config.yaml
n_layer: 16
d_model: 128
n_head: 2
n_kv_head: 2
head_dim: 64
d_mlp: 320
vocab_size: 1820
activation: "swiglu"
norm: "rmsnorm"
norm_place: "pre"
norm_eps: 1e-05
positions: "rope"
rope_base: 10000.0
rope_fraction: 1.0
qk_norm: true
attn_scale: 0.186
bias: "none"
tie_embeddings: false
parallel_block: false
init: "normal"
init_std_qkv: 0.0442
init_std_o: 0.0
init_std_up: 0.0442
init_std_down: 0.0
optimizer: "muon_variant"
lr: 0.0142
lr_mult_o: 1.5
lr_mult_down: 2.0
beta1: 0.9
lr_head: 0.00876
warmup_steps: 0
schedule: "wsd"
decay_fraction: 0.852
decay_shape: "linear"
final_lr_fraction: 0.05
batch_tokens: 32768
seq_len: 1024
doc_mask: true
train_tokens: 214600000
steps: 6550
dataset: "wikipedia_en"
Each number is 128 + 32 x the weight over its row's rms, rounded and kept within 0 to 255. Layers, rows and columns count from 0. Numbers have three digits each. The size before them is the row's rms in percent of the matrix's.

# down: layer 6 MLP down (transposed), 320x128, rms 0.266, rows 181-215, columns 0-127
# gate: layer 6 MLP gate, 320x128, rms 0.228, rows 182-216, columns 0-127
# up: layer 6 MLP up, 320x128, rms 0.224, rows 182-216, columns 0-127
down181 106:102165125107130102134135172125143113178183114083149118105139123138157074105103165088136133126088121115097145116102112119084158127156167159140119130074186106151206088118206108118173166156129148145089113112094120101129094066175109096099194119139117142108115151078124184126132121144180144100163101120138114118107165177114060152127115094121073127114108126161066127232174065145100138105167
gate182 100:066178107073151127162145115173149124152102161121101099064120116054103185104103123141118171098159170162142088130102114112170147166107107120100166091127113071110142124215205089080106148099113133116074158098136122106130169124062120202192136129147179141111073134132183162141086117128124160128143117131137151171167098152070125114154134095090117096117140110150139124132128142119169146063134
up182 104:164163095160132107136085121140090151121108093137108147104128137148145181106171214130080146153143124163145096110120152174097158144124155142117144144146179142090100076070157126157174111192155060149150175162144127133097073067119116132127147137129090085119240103128103119111148074115158105139197129137129120071110145153085115125175076122140107120111117102117088075099119091138090154089068
down182 098:165153144129110151139119139129101164233218106127077148114092157140124158162192066156158127146145109111221163131115137112144112101131146129125099074096090152146145166174044162124157146084094160091119113116146102152158064123141176127153132107139148141128100125117161125173108152159099117191085095131200117139080111092141077135111143123090164086138100147120135154095120122088139115164163
gate183 102:099134055160148145128099178083149128114135148122168079161105183071113080112056126075128038153157132082151132153097177073135154148106168120165149099105152128160046141128161138114164114095091169128135105123097187124105119138146181119099165102142085125146168140116175137178136147118171098144139181112118107120152146085110162122155109119119159149117087115098115108124045123199169114126127
up183 100:167163144132124097125101104141168120099137135183092225133156108107078171131110106208094158117172112132127120075162089179095126124113159187067146056188119120095185139100096183060084091130129186093147152119111116060160163110152142118147137156114143114127124150161161131134136115124166129145124064146121091094114081104086104129128147121113154071143106134150072149095092152137111110163113
down183 104:129139189058179076096089064096175133163132104099126155116088137156147163148102136140062140191114094162150117130152111166119148151145091114167186118139082184189148157117124173121153132147093138094159152145126150137145090114177065073158098200126117129192180129146122230100138110162124135134161132156104126119090143105119115088120166109131153156127121191112145127111183122140101125118159
gate184 102:214113148119113127166110090160172160138160081163199134171070144062175156076123178135085107133153141163124162122172185100165182080143145174145070159114127173125129107123068152143164186131172127123080113091130171140127147111109148157152101153159135101154130152111136081139112108119108159166138120140148136157124123188092139099157121063139171106184103103101198091120121118147111102157105
up184 106:098126140152070187158133157098085100122048151152136144108116142164105084123069098132094143079154145101120179116071096178158157146145104132145117125172121122136129135171131134117106119176147093125142116089119165136080146118112101134163143114163182149102095112170083166164189087140093166117091078081159156087183085110125220151116173101080150160148149125093150164080113094163073133157120
down184 098:159129166096114126130136062135194124158159102166133059119106123136162144169156108062114084118162104142099156114155130145101119069134166078147154111062160063129124116123138155144126174095123180130149023177072107112151143107117113080107135181104146114147128095068180170091075167172119192156125069155141103158126149099121148092139134109112084172124161147138112152121100119107165130138148
gate185 103:095120078110197135099137156120063130138095132111132113172142081103159049064151101078118161108118190136127139126179112093143150111187156124199105123142111134112117103108163138169129112128128102183205114142178135149141112127125117133116107096138123113117076145128136122072131128136126168169208121078146125179177180153111152155133120157151167173162150210089095091149171114155087148096147
up185 108:160126141134082101158110133117124125090088175166130116066067094089127126163096159065189157106081104104098113142153132187167097175100077140148103107123138124193147125138176084141115168094095123135102151120131146120094087104140164138118157148138120070104084110088116086138139156197113106132124177094148155062168152137133079102153114082127131139065083050156114096173169158152128187126132
down185 101:163135098119128159139121147131094160197149102143129167144133121153185081124125126140107103148093135185141102154103184094137160089175141129086087121147174151149131084138083148120111147173075141167105138144062185062098121118161114149180093085102096111104134173087135124225135106142098136081054154128115089164137150162125105180060136109126138106121072094109168130090130164109151179101157
gate186 105:128143124114122150121109080127119178130135060160158102124136142168154085137142125162124062065100154116118193146170118220130085124111145127181054124105081172142127143148124124120151133152145144181126126155153106099103140125143092096188126136103149159151120157210113138095099144132079122153104094102064111080091130127138202169106169087123147166095126093174168119178097093104167143187146
up186 108:107112144117098158173170071076153190123126079171110105116173062090121140075203132129153139124045166127168153153097082162125119078087098193155046128156096117089166106142139138089147146111107105184181128140104131068143152098127127128118132107131100137175086072121145152137119126091160143172106121129134094113113177112119132128089158117127115095075157124071163082179147129117102148116103
down186 107:120126135122123109086156154155101113112035216087126173051138140171162130134176135117109149153132066120071089121133131133150126060163141141146144114115154158159087132110142047095149083143114107126105094118138131105116133112059167105091159087157148121129117139094062133128164101104103136139095110113202059102137109130128122154173082089182156122132101121141097086112132161100157098189169
gate187 102:132168115146082127097115135154148159133126146109096110141172127152131118137130147162137157114176129140070067104121157059101119102146116122139144162109140178098153209079167075177158158099131121201097086110151126186132132125126121166144139080120112169186123143177075144184149110195141141130161129061098149143111169127113113159170122126162074113114062187122100107171135106098168094176187
up187 099:141136108167138093102155128110138124133081152116155127102167093122158178089192111101080090114108139100162081127174151121168105174106116065120121160075145104165151170115093093112131142093126147164105168164124200059129185160167125123140090121120093106133179126099158100036157113089132073177162158146119113142157131158124135153042138198140140116109189124108082132071139115134111115100117
down187 104:122087167080092108134153092089152130130100095120156140085128072064098119133097145129102133138120052190136107118154090120179125217142142121170160101144157141145098129124109071136137075143117151108091163145114154099097091134074118071145170108126165130149151178157132138147120176142094161097058117193140135141141125117087095089094147103137172080173166178141099076134169121083170132065124
gate188 103:100121163142132108153158087088217122088079069157103100139110171171186074130067082146139105154148176146143132146128142103086121160141173122138086121128181127137173163161094169156123145136194129106158103093111101168152170061095069112108120201178135173142134128183136130115144110118194171126112118090115164135100141127149133109145100080130107143113186112110137139128150163138180094121191
up188 101:143140080134197185147145123128056133105114159145117177163125106140102133164174125136140101159066140086183154159080107125143130159099057156137134086115126184095116178152136134164156159077076150104123070177106131128119113104170171213156122099101111169106138100122129097105173088071129106152148123140124052167112125087113135136115088144089131095087093092141092168089137096128153175163113
down188 105:108144078155071077136111124143114148149162182098138141090179091148102152150137192122091131145086039071121121146141189094137143141107178122134206068141193084101102128142129186139129126110136173166127188065113158109111091142157140113180163132132136144172060168088132162154095121107097099123133127162136155082194128116126104136115136120084145088158153168155131124191097128107126130115146
gate189 102:175144131121096120145083132083126069175133119122157133138149162226153126080090134102109094108163126144138137114153141095107143132125070067132185158122137151103161117111146166181118162139101130117103104148121173168127141132169079125151087093174104150185197153099104120079085154163243135158179138113129126118123171116144160136098166059133110141083112194113082100111138097096146135137123
up189 098:137116181155116133123145106161130099103162141101107123129108118129125170112113085148112206154141156124102117156120171157151179135132111132149102164102168127103103127086063126094153086101114167152123118096114177185161169133093057172127085162175169156142068168141156129130134090075118171142122137147042105125193102119174124108162208142155114097143156054116148113075129140149045141131120
down189 103:118175104132113148108093124118101074123149162135110063152105078182084145132060130094157085157127111069136123083168161074136110134109108121148144105115150095152186119131151080102155176172128145161128125081121167119181164158175032179118153140072158185124122102122159113112141157125170167141109055108110133157135107116053130136162167103196102146118151153123134112106112146064134135113093
gate190 095:148169131138109120143156144134128048160116118153109150100170168122107192112117154116075131124106139173162124140136097182159150083150148129126079114062100108118144140091114187175118114157075164118176123168098103123141095097093122141115078176177124125105138150107107105147069111141166155180157183141191065103122116120126204194156151169140048101153137154122120094117077156100162145134169
up190 096:075122131122050155103051112104097152166069106087186084128098111129166089102156098180090132148129147126145157111170155120156105183172144137093098090129075179141106125179166110103091150087159124107200166086117143093119121130117087116132164110105110146107096127094120089097106119152094075112128157121105146083101116123096172104107091089115079087096139109129080116153149184036149126135130
down190 091:121073064074178133173149130077164094154108127138102118138127148167114113119148116186076150140111099213134184118173145156133108127163122116080149119124094179116111164083147112109114134129079166096161081159067088155098075137131140111126072186111078149167087184164124144137093138140108119150149104095134077205108143062141147169152175091118097147132159163095154129134090144118114109167145
gate191 102:110134069113097119107199141132146144094083156115119084135102074104152152088163158073106165169084089079116117149161155178146065198077081157102136129136083148109095146187119171155180099182192119089132171101111154156149113114119097112156130079102113144130090141080143107101111188127155128149146125117101143138119161095159129168119156150076144136130127137139119159191091158183167103190154
up191 096:131157146139126109148119171214167143153111104113105165124116102141132161187163140134082091127189176159125195067121117118134168045143101105158093119198093093119148106189095114139116150115072183132074129087099128214115213119127067182160102114136096131117140170110090134070155127113151094108160072142142114160110167113134124102118119106094164137136105121114128119116109105133155107152118
down191 101:119080172116135164152138120164157124129123072160079101153113166146132168105086201155149137098178120053115133132162122115113167138170135091082110180165193133134168166124127155132084107102148214171134162094100112075111091093154129143108121157149112130109115086114161222173137140134137122181116141171106104099156121156142107109136113137130143088128137124143066142129143112148012096104143
gate192 102:105173119121156137140131154095159157079112141162149122146190133151142106194093101131143126110157136117124130127110120106114138120123121082095133148124116099112127173120126129094126127167132112145191151203174147100153088078094074190031114110118236155139091145150100156124174174197153075127143098086166126108164173105132117112162122138167156176091163133134091080142097089114154148059121
up192 112:124103103124084074130170078170128114085078153093141104152154044159102084163104079180144149142133132158130095161150140103154081056132126141132097113103140142151110146143124115117163127132092148117145070157132166096136149133143098155132139127167128122080147056115105174165115210137156107164136121078062175205138188140124169130181120180085111111087092152140150136189093100121156116129115
down192 103:175116137107144128084093119166117125098081109149091130113085142095082148114164119145185160102131082036135094062087114132143112154116081156152141123101129090112066095078117120080084096145171097140162126061128110097085137139114115146165095148147104089145087188182122197110128080081139144153164095189128138094120113083163103174128111042121108094163143120130134134091165134114143140123089
gate193 105:164135127084116101176170153115122169079127164117108145126057159119109066144131150171160114129116151136115123148143101063119160126190194143173117159142029111130113164123114101134087151120091166134145173117121155093084068144135081181198175170076054128141180131091130133088121169116102138168132113116113143135177129131131170114101106128095122143051130129110082155090130086154133118102102
up193 109:145185149149101115130111147127093173104093158098175088122066195080118151098123108088171137189108109137139121138123091085124108125147106144083166139120113188150125116132146136145203203123112179149135142153106094161193147175132124140159182133103075102097188176123129133185166088163189131129167151100206131151138124117116139129099103068144122150157098108146163159138071153099131172108093
down193 103:182136109149131126122165142088161134149201128080101143100069178133128065134113183130096134042093123195092143142144114120141107174122120135169070149171097076133157184115141109174096137159113088124108129111137161047072112094147131165114141125113155083164114095175124146090077190118116093132143105167121149137133103112149126123127142167157079132143121125170167041117115096163167088115142
gate194 097:121198126082139109130096113172218140130103133082115137122108137128063090152182128101091121132117104123048136117118133127116110070120160176089148131114105079074108175175138069147152098091172209053103142104154079151114117092090080148144146147086121139153079104168208119161141137152113103094145124136128120081136106104071111128128162105131161158159113155136150138103167150169158118117149
up194 104:198123058093126155164107106123112110091122084166075158120094086129151159103110143178123142134185151037070072130134106096109150148186116093148139077099131130126097133089127086114131127154166118137119151143106171163049145167123110107150128170131160122113090156097136123170159118109127117163160156126067141101072140169143130071082153174120150117096142183129147129148113156100220135129075
down194 102:070145078122080104108108137172128126157087158073121096178121170125172110141123114150159125101135190159122109162083160108098160181086128050106082120124134071078062111172156106148172120123121099127148178163137103101138181157146162092165088088160120157118112143100091177127113109141138183119152139130180139153129103146151121071123105127130077190128189135062106137174115113182092157149108
gate195 104:078207132094142101153173095120131180144182112124067149111117176114163114147111131131184119190105180067105079192142104108184131160153153175117149139149093099084136127148157143130075111115106185099150145119143099138138090088174141102116091138148150128142065145194153169131097152082151076126112083127140180142126113124108150132118144078088133150145117122136065166093148164160131147157055
up195 106:131101095142138159072106115110191103145168117126072160173102107113147089175136114102129133121149138139188120107096074133147158161093129102133171132137115151162095141058134178128101088088081141136105125063087129152103136179098080170084099125091099101108195116089168127124178172159180120126169100062124088138131157104110174110105139117133082111213157113091131166141132125171124193149093
down195 107:078154088130119162104165112113073134108116133162186168056133115180103100094133101146084167150147145150146122111128091157095148163158149091128157115154136100190133096146155125121147108145112102156195085128105134153100073117106103100172092146144198172174108105149128172145153105165072136211102116155153134088201147160130138118074149129127099142169059111171164098120064155076114137147129
gate196 099:098134105189111104137154171179070104161109112179146169214153133093123120182137116140140172086146145110124139087097108160152185109104098136129199105156058184111133128136154100098174074157113065096159104142147128085132076110151152088111132082061075142128124145133151122121138128117164153094147142140109175123073124115138183067123168143116134093101095112106076121153118064137158086150143
up196 096:121160098077078106113158099132135156125131171133129132090127168180100149086145118072161165083131125109151128194082080120110108119104130172151150160135139085118143157131088122173127194091134150097051100133146130120095063158136159118112128203135122156140158172145057169083102169134114136092137067146186060068135143117151131135090087102070184153156178141119118128112121120153143163114165
down196 086:165104140145191171165127084117089120158137144131152186139117198175089143075149147155173113113154084194115138109145168134186097152117156129135140076096157160139171087147115138107135100125111155168131174107138074156114110095138169167146166092170130082109090090127143125093150142074122122203095130181183097112100150117140102149152133151101136135037113121156129129161112137050157155186101
gate197 106:120204084100164117094120134079159105087147176197119167104118110053134131084108109189085148150136125089122112102111101148156052137135094095166116167117055133073156192120119119108091108110209160157161094123099127118150167100162122132159154158126150132136121196151171108091088099098145079156093157117139147101106165144155101146126155098083111142176114085113166090131105147153148153097139
up197 106:062089095141105129103166121081158184052165151122129130149153152078143178119086169128169114135111120205129168142119114132149081107134074083145143155106105185091200109151141156119188117118082119123106146078135077075172123139111153118133139121117157079094169111087079040121126107129132146128126081135118088137076097143132082141160149142066149152125148127163173082105098118124150119142176
down197 096:146075150202104095151093132148124130159088130140094091086117096149144138111120135128167134092105134212179175095130157104153160130138150101111077158177153072156160092148145102129065137119177064100133137137063143105078097142145156080139149129128122152076086129117105073147090127164102187137107085145101135140164114088087132151099104131120120141091079112171144074084177157156098116087058
gate198 097:160137088140134131130126157135102124184152168146159209091124199108121094119142117134129090112081169098118141106117111157172223162181149070163134111177132093159095117148170154102124060081145071077129080126188117133100142146150069155152173181107118156095102138151133136153083158122115114104097114124073145105148134106146108087105089138112070124081146121082150178101136094142179161150124
up198 100:122143150111113158092102152144166165079117092165123116165154132113168098135164147126092070175114124080197081096123149165091109177118142122121092119115069128167167131152101155121123166135116125162167086173099115160115108120096120092109134100113153134136175096173168125110116146093075146094127206078111133162154119205090105127145101006114143171092060140120149138118170152097139087136105
down198 099:169157112114168105132176091172103185141159132141162131076131136132133119112099177165096119124155112169079163146150068068173145165122116128120156178095204086104118123122190125155160083112166191120111159050125124101091170101151143148125122159114147133163087164096077168170138172141143112133132075201085153091163165145188155103116198150127137077160126107108096118133145122119118148106133
gate199 102:136112107143122110167127176158145122087123178124116115149172165074102143138122165171153177143114115164120113111106167072125167154070166064132148044091103093136103105102141192161142074173125106080143106118082148180071101175087111141100132110125134132109077130070111148091150111075173118078116111132096075112125110134189153199105126105087113105149122124176173145161100161109183129134132
up199 103:098130105153157129154162143122133058158115167111088069102160171116112134157155115090160147143099108106150139172118178086123120139131150101129111130093089144115123134168043098146135134087112101070189137093196067123163127081110126174141129178195152117091128114162118092167106154189109205104083165084141138128088141128084151087088134075158168139118102103183167160120096124127095125089150
down199 102:101126095096143130194145027045099188108145108108142158148101127168143105169147153105144161084114122144093138098142109168109113133119089151151197114199160133136142091158160083096182131119155112169121144179113103146167111193174116102131159161135126097130151146141138155129137146114123116134081184127120152133183095135151108156173117141102185169122165149121146165073028116109137148137167
gate200 103:169147191059134052171133101119094116110113127171197051097134106136149123114121102176113127146092158114133123140100123148086153106088187165153143106049117139093150108101119147157173092126129181098112103096169096102097067103135120178109132136165126077152140061143141153139126132133095107060136089142143130115126107145105121148161180052150106124116138125212137151183123173120146152104140
up200 097:167124166124121056102211153128090069143126085111087161122147126154161138147165098115112090153170150124105083094179119173077090175118121142148144171151181119172123110154079112081151188136150141081115210128137149125126104101118105109150084154107132092162062148144133079143120121137179131094107167113090131102101119107163198130160108093121087113163164102162132154188139141099114138161192
down200 104:151126163148126063099135106159108160142060126112113118178161145115133151143064082133144171083135167159148142089141153157111131163181152114079134143125193064166082100128104149152111183139117184112111162145144149115156164156181173064125111179153059059111109150158103225131095113133119147109109095099128128109127102163137144195159128141165084113107172068144146113110129150148099106133136
gate201 101:109150101155153162122157155126127130149119154110153128157163152148104095102117113152112073031133154142096153158146090199123167132140151128074095130145129139124101141181181173122164113114143134126069186111142156076106123168138150114122131194106001136193088150125110164145147140138084128174140099170139175146086120158142139128103154148133142132096155076115133084167101061120070164153121
up201 098:180147101123088117160062092174158122148149194094146145099144171111092123137203161095132165094183125162146098126176183104123163126109122098122080132144108135074154184029154114109093147122110132132040173104077104104128125133113144115128179093134176103130097114118133144133059143121080126200160118162130123103080155153101079160124156159152117146136105113101151109117098092121123154171111
down201 090:172110117167114095097122117125125141156106105179079045100083094085114122166073131147112095123078113069099134176155133143141107051080115120170100089155161083166089140177073166109075141113113078178130126103167083136105124145123109123105143134152143122154089103116182122065129135093135165129108158145152150117082129176093088138092068144121156129137142146200109199108099163132149148093162
gate202 096:165134155163080121106116095201180130174141144133098136151131190133104094129157109108122091055117115140123183110094125115125112098170134134106166100113130183180087134123108125190113095076120103248134157164118118107134142119120120106142097116082125130144177135149157120161161180146159120124093171090111184182157124165155131137120104090174098142122112202209110121119143082138150081100116
up202 100:119145118135152098095143158118157099207096104144105081129167103114080116137072180138068164163171083101132101169077155106128168097115153123143132148089118173179116137102142155156182180152195128116118104163145136135114109090163171098122153158123157102132175064115132143170182124152100130045168107161125151110115168121138105160155088132090156096159113128114195180076163080152131180120106
down202 097:121180160178142099092156170088087124160058139190175101078108078079141125195165118137123133172154129067147133147102132156159097121187185073081102139135081116176150187187093111167134153108140156127157125098072144121126076190104108139136194131132130124208141159116127134108115186147161108105200100128132163085121131129136120109108125114157128093091122114133111120083122149114140104129144
gate203 096:083119126121169125117114133138144140139147145142144122143148092085103154158107124155149103086143029129114134131096052181134172123158189107151074115122081130138108135108109144140149114163099110157141140108123156091084167173038148068143155086163096077082139139095098113140095176130156154111130157150028091105078099168052103095073109089087132131174093135141142139120141120135145166118104
up203 091:167146117099150140184109164100166136202115110089119114162161054160140148122111114158152101107163143152139128113128105129197111096176124116135113130132154151158131163102089165107083116124153106197159117159132157199102144134089193106139135175220109092128109086100136097180146147130137100124129136105096092106163099210150098127099105095111138197124064119197148160153109089155137163138092
down203 094:138079103102163133130117145092090105131152150142123088132118077136171061135116150146105060073167107161138165138145078061172102107165107103148157145115077161143125120182117137111132145141146116159113136078126156086182097134138179111162119191121153108095106106185114148134095145110130148097150146168090074093134187132045153107181104181117116095111199117127154164127076089164114061147113
gate204 097:122075186166206175134071089091138131120126156129124129124117179148132136194068133168158121131141165133121140129127114118180127108079150194150021100069121142063125167099153123176162121081137091112111134112115115151173137093115082149128179124092149112180105155163065109120102103098125155134117158166094132147126109125125134187137170173118098109145190168150162120161158132112130147107080
up204 100:113170124150137148139154073187143117079113158090107136101153124114125149110120093100219110171189146123154097141122184148179150061161113124128143137196097125108151132154109143159143089149205122178136141116134147150133114107045178180123145172111086091148132078105036103150169157109123151126066100136131128137094190117185126145144166149129099098161073099111152146137143125132128159147097
down204 099:128122034173149122153161061103123144111117088131136108093112188150118153112183106072128099084145139160129087233118117181092127108126120092099097094163128106146143119150114149137091134127173188154114097116131120133168137070089153119116166116138093107150119122142157147113135102178114088167119120189135126154122099161184071173102089164138146065128138095102136131107080041150159092148107
gate205 099:139150111078145161061165145089103133123125148096133081098079141125134134111150111093185102163121070170115102122117125136141163093087136100124082162114193116076097109145186111192148138165108175171208122098124146055114136090139138161145109108123151155154099135167134134101144093185154054133096081133078141159113169152121152100095150081145152127154097178082101141148187097181105154157143
up205 101:146110142094142172097099176124136127116144150067154100107120128113091082074114121097142098125179095157083080137115078138115154124118204088095070160091179113113131191206171133136134149162094139077148146108123153115185183170184130161185168095119138085126152133116127143153140120113117084157113145178081138156140117122129058098079131132156107135164114135149119106181051086124103076137152
down205 114:119127120128144157074098119069151083130134113100104113064076154154126128072192110098148103160062130139156119116118141088167141101105161088174091153105138103114120084112170123177158138095138125162160084156124140157123175093083090162074120105114165154094149105146159021113155123149148057136083093192083136124090160148107119188112095110126125121168087139099143136112150123141173103147065
gate206 105:195103129050140120145210111153092092125138103094167099169098159111118124122139187136072086098126119130178158164144093113140147145123084082128155147123102141051109125155133129135192067142138119145063121105143145128111091195078078118141138078159122111178118132126083102081120165110142119149162133105156132104070060123100106159145097127128123153130148202111096118114126188090149109071130
up206 112:074097139152150092132126096118116138143119062207099115119080090141120135110106170168137102211119122172122096112101183096115158162178149112169086145149137138179147133164099155131085121161148131146127187160172133153092111148160154127131166155188203152127120160152157096120093075166089103137152183104092087147172079074139188175132119110137184156148131121145109143097113150175165129164101
down206 111:169128134126092092097111169136130122098153126233167139132067102121127128117103169141136124122126077182098075095099136155132206161131176127121091169133156098138125132113053186127092132171137145144131133123093115165150136102116132116117100138117153163141136102093147023148158160130121157118123075144129100125160108078171229116169096139132162133075117096124076104125115138095084148138190
gate207 099:150053172134135159104125083132141171169132067109208110144109096087160098121111133065078153148118143181132139115147184109153127084129193153090066146114145106074108085133214113095159102147116099163136134164154094151138099124143161157097147134137135128119180132122115160155149131105193166163109099173151175131130122130123127070139149138090095137114179105078174100160106167050149114140118
up207 100:139092219096104152119145097120126129100022132164102181196119108140120116222162140155083138130149146136048129119126107112195100177152125054117124114141093119146135089136120085083132083093149134137141109131129147129108156133113153195075080077114121138125142097119151135187152114091142135094116158101129162101105134138170142092100103114154109091116116150098066061129143132131104077142135
down207 100:169116136094149113153123145149101136162135096150181180141136145136105150173188135106089110142115134089152136102137083151114125151110101167171069134093099165142135050194139144156104103106148105123145126153129186142149129166101156119100145066138080118023204128138110247174184111102117128145168157128088120133189127119115123145109143141168115144126129143128139157063124147094072142131144
gate208 101:072097162126195181137139131084123128147198130158127069146172133202104102117156126130071167158098084139125107141144101090131109088072131140095143111116183159111165087095152135131142120080179095188082117096119147166197091101153099175113130140128121104132172124127154085081122130153136120150105104154087086108170106127082149082105162095124158099150189112156109055101135142085135174115161
up208 098:175147129067154157175118131070107157147144129124137093123157161144116171142099123107109186122140142130053121169154140107171157108155136121125129087085094120108125144164149158128120150181148120157073160090139156092138152126160148112057126111094104106190137142157161081092094100155172183137181121094092173075180148195104164169136155099184183076091169099122163090171118175102134096117122
down208 099:104140118129096141160110154099107076115136164149136088096161124113086119132115103157167126112127147162165148120124130109112136099122103091087118171092135131119164154145110152111131133139166078105194161124125183078085128117119152169037155094137117181176049135182136073116141109189195154083147125129132112151093033143121129178115146143143147099093058109163113190122104171167116191162129
gate209 091:132124095095104134114118198172152151078161117120192124131143102117126112103089093121131083049125054159138140134109106118129126088143104186122139134132141151103129142091142200089167108148169127129165103110123185102206188099113121137085172154141087141110149157108129162143078136154154071103100163171113103155091146044068106174132125140111127143152086109146101110111103125172144051093088
up209 099:114146108109092149101107148131072170151183106145148156119077112155160168097112138124141100134133135113087091135079108136139129094091127193157151053115117117139083055098131082138100158132184102143139124157111124181113112137089162168151161106173109084136098200094098162096094152058089130055099108088127154126158104178164107088121152148148119111193140123146132167127191172093117179163093
down209 098:068141088137080129132135117160121140150164150175085132126122087075145112184127106096161124110140158156186160158088124107165098087115150175094132105091079139069151139169100122136119096154164070213129082194091139123110084091079155166091097097144082139170143115098114158116078150153147148117147125115090088109091127121109144109140151096183118100173140144113178146179200131084089127161176
gate210 098:090135110164137140095165150144112125140160110106084142083133098141103188087160112118162167161180164105137180140109124151182093123156098130110157151133071143137096139135100167125108141098161203153108147154094197104158135073161124150159136123155159119140143131067149154152147121076118121132177105170118093093046161109052116129152112092088125177177135073088135213111071097101157098130110
up210 108:156137136093146134065147131145139165112142120140134111135167091196104141089118164121125108101149217141087195140099151123073144149127113112091178215103082156102067176142096136117101149093088152151115167142152116121144110122103151175093135089146119162193139136112117185133174123080115171117123048094132109116108152125079142119143093153133107194159144093105151212147115147137146107179089
down210 106:134143143119118167148124135144160104135144130119110086072090127093182110134140144140134188151107101117087073117091126108051193106094117146144174110149233102155130114146144134182097109165088066120106099135168077148121126134180179099173106226124137100147119098158109124094145156143101118130106178090117161095165128130121131123115107126112180081125117166114064099151185088178076131131125
gate211 104:119146188128173116063091135127115086136188145097157096182113145113161122084125110122063126155188094130142096120116115158093127131139131087191183108126096114135185121121193106123108113120130111188077126192169096128158154080089095148085120108175146208152189171142141170145135137081183118150092137123113102092111166085160088092186152132143112123107164143164087156112155134109163122156146
up211 105:115161098134177137126074080113186134155088083105062097145086135133117188116132122163113169069141122133105146108156078144153126061183104118123167167110188169158149143143141147102126107121153121114161128123152111104062159108154116155152105146187189104152105152197106129132136075141091179077148059173106123157158119066112124171077167136105088154109134095137116113154091093167108110152175
down211 108:147123133089154123131162146089084127168107129101063111106128076169058157164078140099157127100126152082103107118076111136147143115135152154096127109109174154081135093162197146167096110132143126119164186169129101137109095083088174157138149092090152157156196063200181152134146098174104098101082142146086144168155121122149125114077068171122082091120163131137152143164106136141068147085131
gate212 094:128098160102128117097129143114184100076145099145112093123109161134123152140113091071178124092141167151136134066167116151114122125062080123156130193084151137194108140114128091143182162129131158138124119177082166132093074130099119100143098112187125148167145106195151175177111210141105169141194073110143121093156111036140108153169104135112151149114121089113098074151128137132183137118122
up212 092:140121098113071131154111125031129137113126186179107081104114133115134154130121181165154149184155152099109177148127159180147123112131119057106170054069139202195127135147165139089136065080141106124119119192119093151159117101118104149066157178177151092152081119144106114121149101121112134092117091124111137091158108144166141087150176166095178130133164128156109138158115090151169114122138
down212 095:068138120122137104114126138142157169152149083182118114101125168191109149088145116134144172126155096151122081136074132115090082102117132137125059137115107120172158157129180111134122127202138143164159098112118106143110052091133151093062076102126104105124153094170112170075133167159137109212161111119174104121095120158196073092140100134160087128118133139097155100180135165153201083102105
gate213 092:140143141092130126108118142151142159106170172124102140229177071206133133123118126098196183131125174109090148069138077089171093183154149107201209125120137164136067123109147142173155141102160188094120116116133139162106099091147144135079108110153120150105135111149136140164125130126136139097114175133135110114129134171127151163112088162097183096064124083145112185083146134139073099132137
up213 091:164104137172111106134168111111120086157041145116150126103168148146081170200104172083071051132143093141109173137068200085143132078127137161109057121109104159137181115146095073152093175092155089113162108135138080150162123139118064162140126156100129099166141098141110155135139130151170093135114145074096137115169125106139172083131118108157125144129147155075112114143173105156150154160081
down213 098:128127118139144115095118102098070115178183127129112096164161133097140095159129142156124128164113163100123122179139107171210120106092158086114104149089127130147147124131103168150158137158108157207158155167164120129123070136130168114114112164121164114123140175090164137091116175139073173126102121127165146055151134136114163116128110065117064161073121204116161177128102152052163083146203
gate214 108:097085178101099118139132091087150115102182178128113119064119174124117096114074092192152100106103162070103145128155105111168142080076217129134151167130086203119127184142144194103117123129091139115133134165120118151170145143147078124077143098115153059134129158140187100173109124107199131161159147107163101161135159107115156127095096127132074098200126138087139113134107131126136116114091
up214 107:044162151079113185126107164115149134166115126065154140147134109106135153122133072144115105154216191131128195151133057161136162119178100117138166103077110147150115084145187105146105101159124081128049156149134126141125113118149125122092090155136121128123125101068105099095129178112117173130131136125065118111082171177123147110095114071041138143109129111117052144117103122125107118135143
down214 102:112125123085144147080114182148127123115178132160172165127075095089107148108080101054132154103088138089133142140119164221141153212135124158127119142083151148151155088133127118173126115134151097135135125089109113163088058114188170107068109104161163135174165092061162143157126152102139161117101082156136151143110107126123155155152169116128100105195166119148120145078169186137121076159159
gate215 093:113107123153128150162128087070141195134112124112150128128093167064116156122152120110135133082081126081152137082167170074088133122108125107095105162174141085158097068152124102102173141157169152151116073129075164058152200099082161112121195147140153097142153157126148077098139134095092185084121130091138070122141099079133154112126104133094083202116065152133119111148136132105178146147113
up215 094:139124197147103125087119088101129133143091090151149188104073171087082096055119148086142133102139150180148092086087157111115098081137197091157120162170123111170092120132158161129102122097176102162140068089065188079153154092102134155130147127111085088125170161103113153160106145080095152097113134111138079116125046127099155127111143140123170183105117107132157147081112172164137098129127
down215 121:099131153168139138141111146090130131165159107096116100140155150101138154097136155129140164159107127085126124139142132128136141134172144104132137139091174133070148058198150109080117138101136134132124118092127142135183181124133189081046176132083172113151167119188148010161192147182114124116122143135120171114089101101154118127106111114095115175090098091172122174078091196154173112100107
gate216 095:146160130124111183068147067141158122195147129131128105146126136118134080134095189141050162105137112099164155087068098076182174086131118129113128128113130182060097144152144134085173090122160116127081102116147082149111170095161110124174117157167124070106127127137095118149101158064108181124146067115106130128081147122110097134098090076140108065144136093129145167135120189142199151144132
up216 099:125136135147143098181153125122126122099112133148165139072145123132171147156124119102053164120170187155145148059122142065060163161112084139120074126109161151147191068130173105133106116088128150152156125072149081143131134146115105089084171155162151137117145087094117131142212153173153096161165161164145155112083158117150076120140112191092069187160119126058125124125134127123124078103137